config.yaml
norm: "rmsnorm"
positions: "rope"
rope_fraction: 1.0
parallel_block: false
init_std_o: 0.0746
optimizer: "soap_variant"
train_tokens: 94100000
Each number is 50 + 12 x the weight over its row's rms, rounded and kept within 0 to 99. Layers, rows and columns count from 0. The size before them is the row's rms in percent of the matrix's.

# layer 5 MLP down, 128x320, rms 0.0859, rows 0-80, columns 80-119
097:39 20 57 55 51 60 35 46 60 66 64 49 48 33 46 44 53 42 60 60 51 72 32 34 85 61 63 47 47 42 44 49 64 59 59 44 33 48 47 67
099:54 64 45 61 50 29 32 51 59 55 49 39 48 36 35 49 41 39 45 44 61 55 49 35 54 47 40 56 57 49 59 45 62 49 47 50 45 74 42 38
109:48 45 14 58 64 71 54 59 44 46 40 44 45 62 39 43 40 32 73 40 36 63 52 42 72 42 46 32 59 42 45 48 27 44 30 51 38 57 56 27
100:57 08 66 40 63 55 53 52 75 48 65 60 48 50 51 52 43 52 56 46 58 50 59 53 50 60 64 34 59 48 43 38 15 39 54 48 27 48 54 73
106:54 41 56 47 64 43 60 58 59 60 47 56 51 70 51 60 67 50 56 37 41 51 54 50 29 39 66 45 66 49 57 62 50 57 47 76 55 43 39 62
116:28 70 50 66 34 59 35 39 52 60 71 57 53 48 37 63 46 57 50 55 43 68 48 38 58 27 57 38 35 49 65 38 48 55 28 62 48 53 63 60
101:49 32 62 56 47 55 45 67 51 59 38 45 33 76 41 70 61 49 48 32 40 44 84 64 74 25 55 44 49 42 53 54 41 57 46 38 74 48 44 37
102:59 45 28 62 58 54 41 50 19 38 37 28 61 61 69 44 69 51 33 48 46 38 48 64 37 55 55 35 63 54 59 63 68 41 47 50 58 51 55 71
099:27 59 61 40 57 38 64 63 63 55 46 53 50 46 38 40 56 71 49 59 61 54 57 54 57 44 51 47 51 43 50 53 52 41 39 70 47 47 44 52
095:61 47 44 43 47 32 46 52 40 54 44 35 51 44 52 49 42 62 48 42 59 45 50 26 46 57 39 60 49 63 49 53 47 33 64 59 65 54 61 55
098:72 35 34 40 68 29 47 56 46 65 38 68 33 52 49 54 46 84 45 51 44 77 61 59 61 53 46 49 42 39 32 33 57 47 38 60 45 58 48 44
103:52 62 50 68 55 70 36 55 69 61 26 53 69 65 49 70 71 36 58 34 63 48 33 61 45 62 48 43 44 76 48 44 30 47 48 33 29 56 47 54
096:37 47 45 49 50 34 48 53 51 48 26 68 47 63 25 44 56 78 50 38 56 55 60 57 47 55 49 74 39 50 60 50 33 40 68 56 70 72 53 44
101:31 42 30 50 54 62 57 68 40 46 41 54 53 49 64 42 37 44 51 48 65 27 55 53 54 52 58 65 72 42 74 62 58 32 55 39 70 55 51 62
096:71 69 54 36 40 44 54 35 67 48 49 50 35 50 59 59 53 69 63 60 26 52 78 52 45 57 45 45 54 40 54 50 56 70 42 66 53 58 43 59
102:53 53 46 64 51 71 56 70 38 43 55 63 49 38 64 65 67 39 43 60 50 28 56 48 55 53 40 68 59 55 56 47 50 59 43 54 59 41 36 43
100:55 23 59 59 48 48 43 69 36 46 46 34 58 45 67 36 55 56 43 65 56 49 47 46 31 52 38 47 57 61 65 48 32 47 43 42 63 64 49 46
094:46 64 56 70 49 56 51 47 47 40 54 44 37 60 48 33 50 57 46 62 31 51 79 40 41 52 48 50 32 58 54 42 48 52 45 36 55 56 51 40
096:61 41 42 50 67 48 52 60 56 53 31 49 43 32 38 67 54 67 88 56 44 44 37 70 36 69 54 44 64 69 50 61 70 59 39 42 37 44 56 58
097:47 57 42 62 58 54 51 43 61 63 60 26 69 19 37 61 73 50 37 53 35 53 44 59 66 55 47 50 33 59 36 52 56 52 61 50 36 67 60 57
101:61 48 38 54 49 59 54 71 62 60 47 66 69 40 35 46 45 53 66 48 47 33 70 60 41 39 51 44 53 26 44 40 56 46 68 56 37 57 42 60
106:41 42 38 30 53 47 49 38 21 52 62 53 70 44 59 44 68 20 63 61 69 44 70 31 65 50 42 40 55 31 66 53 35 63 72 54 46 60 76 50
101:33 27 49 48 61 51 47 74 45 64 46 39 68 74 42 50 69 49 56 65 53 56 61 42 27 33 37 39 38 35 37 82 38 58 50 34 43 58 55 26
093:47 43 66 44 40 41 43 58 50 57 51 34 33 36 71 46 30 52 57 13 40 39 30 57 62 35 54 29 46 64 63 59 51 50 42 41 53 86 33 72
107:50 53 51 27 49 29 62 43 63 80 48 50 36 45 51 59 56 46 52 49 50 35 45 52 41 37 41 60 52 45 59 34 52 67 59 41 41 52 44 64
097:41 27 66 45 63 55 45 69 40 74 35 30 52 46 42 75 42 38 43 38 64 41 44 54 37 57 68 52 34 49 53 38 59 61 50 50 49 69 51 37
101:38 44 63 33 37 50 41 52 59 54 48 63 62 45 38 57 28 54 48 49 45 78 42 49 53 45 45 33 40 36 53 74 65 46 49 41 27 51 81 58
098:41 71 46 64 67 45 53 37 53 47 55 36 75 61 45 62 74 43 55 40 38 31 71 46 40 40 52 42 51 41 79 49 50 46 46 45 51 31 38 43
095:50 63 78 54 83 60 43 42 51 54 69 54 67 39 60 50 48 53 52 54 50 31 39 47 46 60 74 52 60 50 60 61 59 45 47 48 42 56 41 61
095:75 42 44 43 51 62 49 57 23 52 28 50 55 32 48 57 63 42 57 59 44 34 51 54 36 56 38 54 43 42 71 32 42 34 48 58 37 57 37 57
094:59 31 56 34 36 18 42 42 78 37 32 61 53 77 41 62 59 42 41 48 30 59 70 40 45 47 53 47 61 63 45 48 48 56 50 35 78 44 48 44
098:59 49 46 60 67 47 28 52 66 33 58 53 58 45 54 66 70 45 30 51 50 65 37 44 50 47 42 44 35 35 47 66 61 54 42 50 65 54 49 48
102:43 55 57 40 31 47 68 71 56 50 56 60 34 56 30 45 41 44 44 31 55 46 49 55 55 40 42 35 61 48 58 35 61 39 42 60 36 48 51 72
107:59 63 34 50 50 50 46 29 36 46 40 47 31 61 52 70 57 38 51 57 50 59 47 35 29 43 37 43 51 60 43 70 55 46 30 49 50 49 54 50
097:59 45 56 44 55 52 47 55 60 40 57 47 54 53 37 72 53 69 41 42 67 58 52 37 55 44 21 45 38 48 56 62 59 32 72 59 47 47 48 37
099:32 63 55 68 40 46 57 52 34 34 46 58 42 49 46 61 40 64 47 43 42 61 36 61 59 44 33 56 61 37 53 53 68 46 30 41 59 62 55 64
094:40 56 52 63 38 45 49 59 45 25 40 72 46 39 34 64 51 28 59 57 63 44 54 18 50 52 43 55 49 61 50 53 45 44 47 79 56 49 58 39
106:34 53 50 33 45 40 34 47 61 59 38 58 34 37 55 41 33 62 53 56 45 62 67 70 61 52 55 48 73 48 30 65 36 44 36 62 69 33 36 49
096:50 52 54 53 29 37 56 51 72 20 32 47 55 24 67 47 39 56 33 72 47 44 53 49 59 55 72 56 61 29 34 36 43 62 53 35 56 48 46 59
100:38 53 52 53 48 55 34 44 28 59 51 43 30 45 55 41 58 54 53 57 52 44 63 40 47 57 52 40 78 62 61 52 65 45 47 32 55 55 46 29
098:43 67 73 50 64 52 40 41 66 51 31 51 45 69 35 54 59 57 46 45 53 44 44 69 35 50 31 42 62 63 46 33 48 58 61 39 37 58 62 69
099:49 50 78 35 61 38 62 53 53 66 37 56 47 66 26 56 72 59 42 56 62 55 48 49 34 26 53 72 52 44 61 36 53 60 68 63 68 50 43 56
104:63 38 47 45 50 50 62 56 63 50 55 78 61 52 47 43 69 46 40 66 59 75 56 48 73 56 58 65 53 76 58 60 71 83 27 81 53 39 49 49
100:38 55 50 45 37 53 52 44 48 36 50 39 55 66 26 31 43 41 56 52 67 53 66 50 62 46 58 42 35 49 49 64 73 69 65 41 33 71 82 60
109:39 51 58 39 31 47 40 41 49 61 53 55 38 46 53 47 37 45 49 56 68 48 41 33 23 57 57 19 45 33 67 55 66 38 55 63 34 46 62 62
095:50 42 54 45 48 45 55 51 55 62 47 45 66 46 43 48 70 50 68 50 55 60 58 42 44 44 40 48 61 53 60 46 37 55 46 42 58 46 47 59
093:46 37 53 53 58 44 21 35 60 75 60 63 52 66 55 48 47 53 34 56 50 59 60 46 65 52 65 24 66 71 58 39 72 44 50 57 46 53 51 67
104:46 29 30 53 44 38 53 50 42 35 50 58 44 48 43 48 41 62 50 57 50 57 38 54 56 67 27 52 53 51 41 51 44 53 40 61 53 36 59 57
096:50 56 30 53 43 50 42 66 39 57 41 73 46 53 57 43 55 44 45 43 53 60 29 44 51 34 43 59 26 50 55 41 47 56 38 66 41 32 42 51
097:49 40 42 41 50 56 52 53 41 64 69 61 52 62 38 57 27 34 66 50 40 28 45 49 54 41 36 40 50 41 40 56 38 48 48 66 51 52 42 48
100:45 26 38 66 40 57 58 53 54 44 47 53 65 56 56 33 57 60 23 60 30 29 52 58 31 37 69 88 62 43 33 33 55 44 32 28 39 57 56 42
096:52 52 27 57 39 46 71 57 66 37 59 35 61 64 51 37 33 54 49 49 46 53 43 31 48 60 57 62 67 59 70 47 63 38 74 31 65 39 34 43
099:45 60 49 28 57 45 50 56 56 15 69 33 55 46 48 59 49 56 67 47 50 47 32 67 53 59 45 57 60 57 71 60 55 40 47 37 46 61 64 52
097:45 45 64 60 76 41 43 58 49 54 61 73 42 53 47 66 38 40 63 42 57 45 55 40 52 25 56 36 65 46 51 60 45 55 47 57 39 33 57 58
109:51 44 30 49 50 60 63 50 36 56 49 61 48 45 48 68 31 51 34 42 43 58 39 62 48 39 40 72 50 53 61 43 49 39 67 21 65 31 49 56
100:49 44 44 38 51 35 59 70 46 49 41 41 63 43 44 63 35 54 60 65 52 52 65 50 47 56 45 49 64 48 37 74 61 72 50 57 47 48 45 35
101:53 42 45 53 52 63 66 19 57 46 58 53 52 47 26 70 64 40 48 49 60 55 52 48 34 37 65 32 55 58 43 52 86 49 35 50 49 68 54 60
093:37 65 46 16 41 23 61 48 53 59 35 65 59 43 52 33 31 51 38 53 55 41 53 64 52 62 57 68 34 55 44 58 44 53 55 28 27 52 58 50
104:48 52 67 41 54 46 62 45 44 63 44 65 53 50 60 71 34 61 68 44 37 53 41 63 24 51 40 52 55 51 38 50 57 70 53 40 55 52 22 49
097:56 54 47 34 64 59 32 25 62 66 46 70 67 45 53 29 51 37 45 36 62 53 56 66 49 46 27 51 51 40 60 48 54 49 49 44 30 61 33 63
095:28 51 46 55 57 36 54 46 46 24 63 45 43 48 45 47 46 80 65 67 54 38 47 54 44 40 73 43 68 33 41 71 36 31 44 69 59 40 51 57
099:41 59 42 38 52 58 47 57 60 60 41 57 32 55 44 64 53 55 55 44 61 54 64 62 54 56 44 38 29 47 68 46 53 38 51 32 58 44 59 38
106:50 55 44 47 46 69 30 43 34 62 49 47 74 24 39 44 55 34 60 78 45 67 65 30 45 40 60 64 57 54 54 60 41 49 28 50 50 51 36 46
095:49 45 22 27 70 80 43 47 53 34 66 56 58 34 62 30 47 54 48 47 40 38 42 42 51 53 42 70 27 57 54 39 35 59 35 70 47 59 26 53
093:66 49 49 45 35 52 46 37 35 48 61 66 34 68 36 55 57 40 43 32 40 74 45 42 56 53 68 44 60 61 62 29 45 23 41 59 52 52 58 46
098:41 36 58 40 51 32 46 49 65 61 47 42 48 53 50 69 53 50 47 62 66 54 61 50 47 43 37 55 60 46 59 49 66 51 38 57 58 61 58 64
094:47 30 46 46 52 36 54 28 66 46 52 45 37 46 54 53 32 47 59 60 43 74 51 43 46 37 48 52 51 44 36 44 49 50 44 39 61 51 30 48
099:48 36 45 56 47 82 60 50 49 40 50 63 50 43 53 28 35 47 43 57 40 37 60 44 40 40 48 66 37 45 67 48 40 56 45 75 63 57 32 42
096:58 48 66 45 59 56 34 52 30 50 47 38 45 58 56 46 57 40 45 35 64 34 59 33 68 63 49 50 46 39 63 47 47 70 61 72 49 52 56 56
100:51 57 54 30 34 47 57 39 27 76 46 44 59 44 55 71 49 52 38 52 80 41 71 39 44 54 36 52 55 57 32 39 48 59 44 41 51 75 46 57
098:81 51 48 51 68 50 35 37 47 59 58 61 45 29 37 50 62 63 52 48 76 32 59 58 52 75 67 55 52 40 62 47 50 34 46 72 65 50 70 50
103:67 61 42 45 55 52 55 30 37 22 48 52 53 47 57 43 51 71 52 36 35 45 53 73 45 60 51 64 50 59 41 33 49 47 56 23 51 30 33 59
109:42 48 52 51 31 43 67 54 63 51 56 50 45 63 78 47 48 55 75 63 32 56 50 45 73 46 57 55 50 26 35 63 36 52 73 53 57 63 36 49
098:52 34 52 47 32 38 42 59 53 49 51 51 56 50 46 33 49 32 64 57 36 69 30 51 72 63 48 49 50 54 58 67 18 32 53 40 54 58 35 67
095:53 41 28 49 47 54 38 46 38 63 61 36 43 51 49 61 67 42 43 56 50 59 61 56 60 53 54 60 36 53 53 39 58 60 50 61 59 57 65 34
103:49 62 64 64 40 66 31 63 53 55 47 48 55 46 33 70 54 42 50 50 56 40 53 50 62 53 48 45 56 49 41 49 46 60 72 48 47 56 58 61
105:50 50 56 56 57 26 45 43 32 50 40 52 45 42 49 65 44 49 52 65 48 50 46 38 58 28 49 67 59 44 62 80 82 42 67 80 42 50 34 49
098:30 38 51 59 44 61 54 57 35 49 39 34 62 48 48 44 45 39 21 47 42 50 68 46 62 63 44 62 49 43 53 63 47 60 60 41 50 56 32 20
102:44 42 13 60 57 53 44 46 44 54 48 68 57 52 74 64 53 56 61 51 65 53 31 39 79 44 56 53 48 55 33 56 44 68 60 56 30 54 44 39
100:44 60 53 29 63 26 39 48 24 41 56 60 50 71 73 69 42 61 29 42 64 52 54 34 41 78 48 50 61 73 41 70 42 41 49 37 49 47 49 59
099:44 48 56 40 55 28 40 71 51 62 77 58 49 65 59 46 40 59 33 29 56 54 28 40 55 35 56 46 57 33 10 44 49 53 60 34 45 70 43 40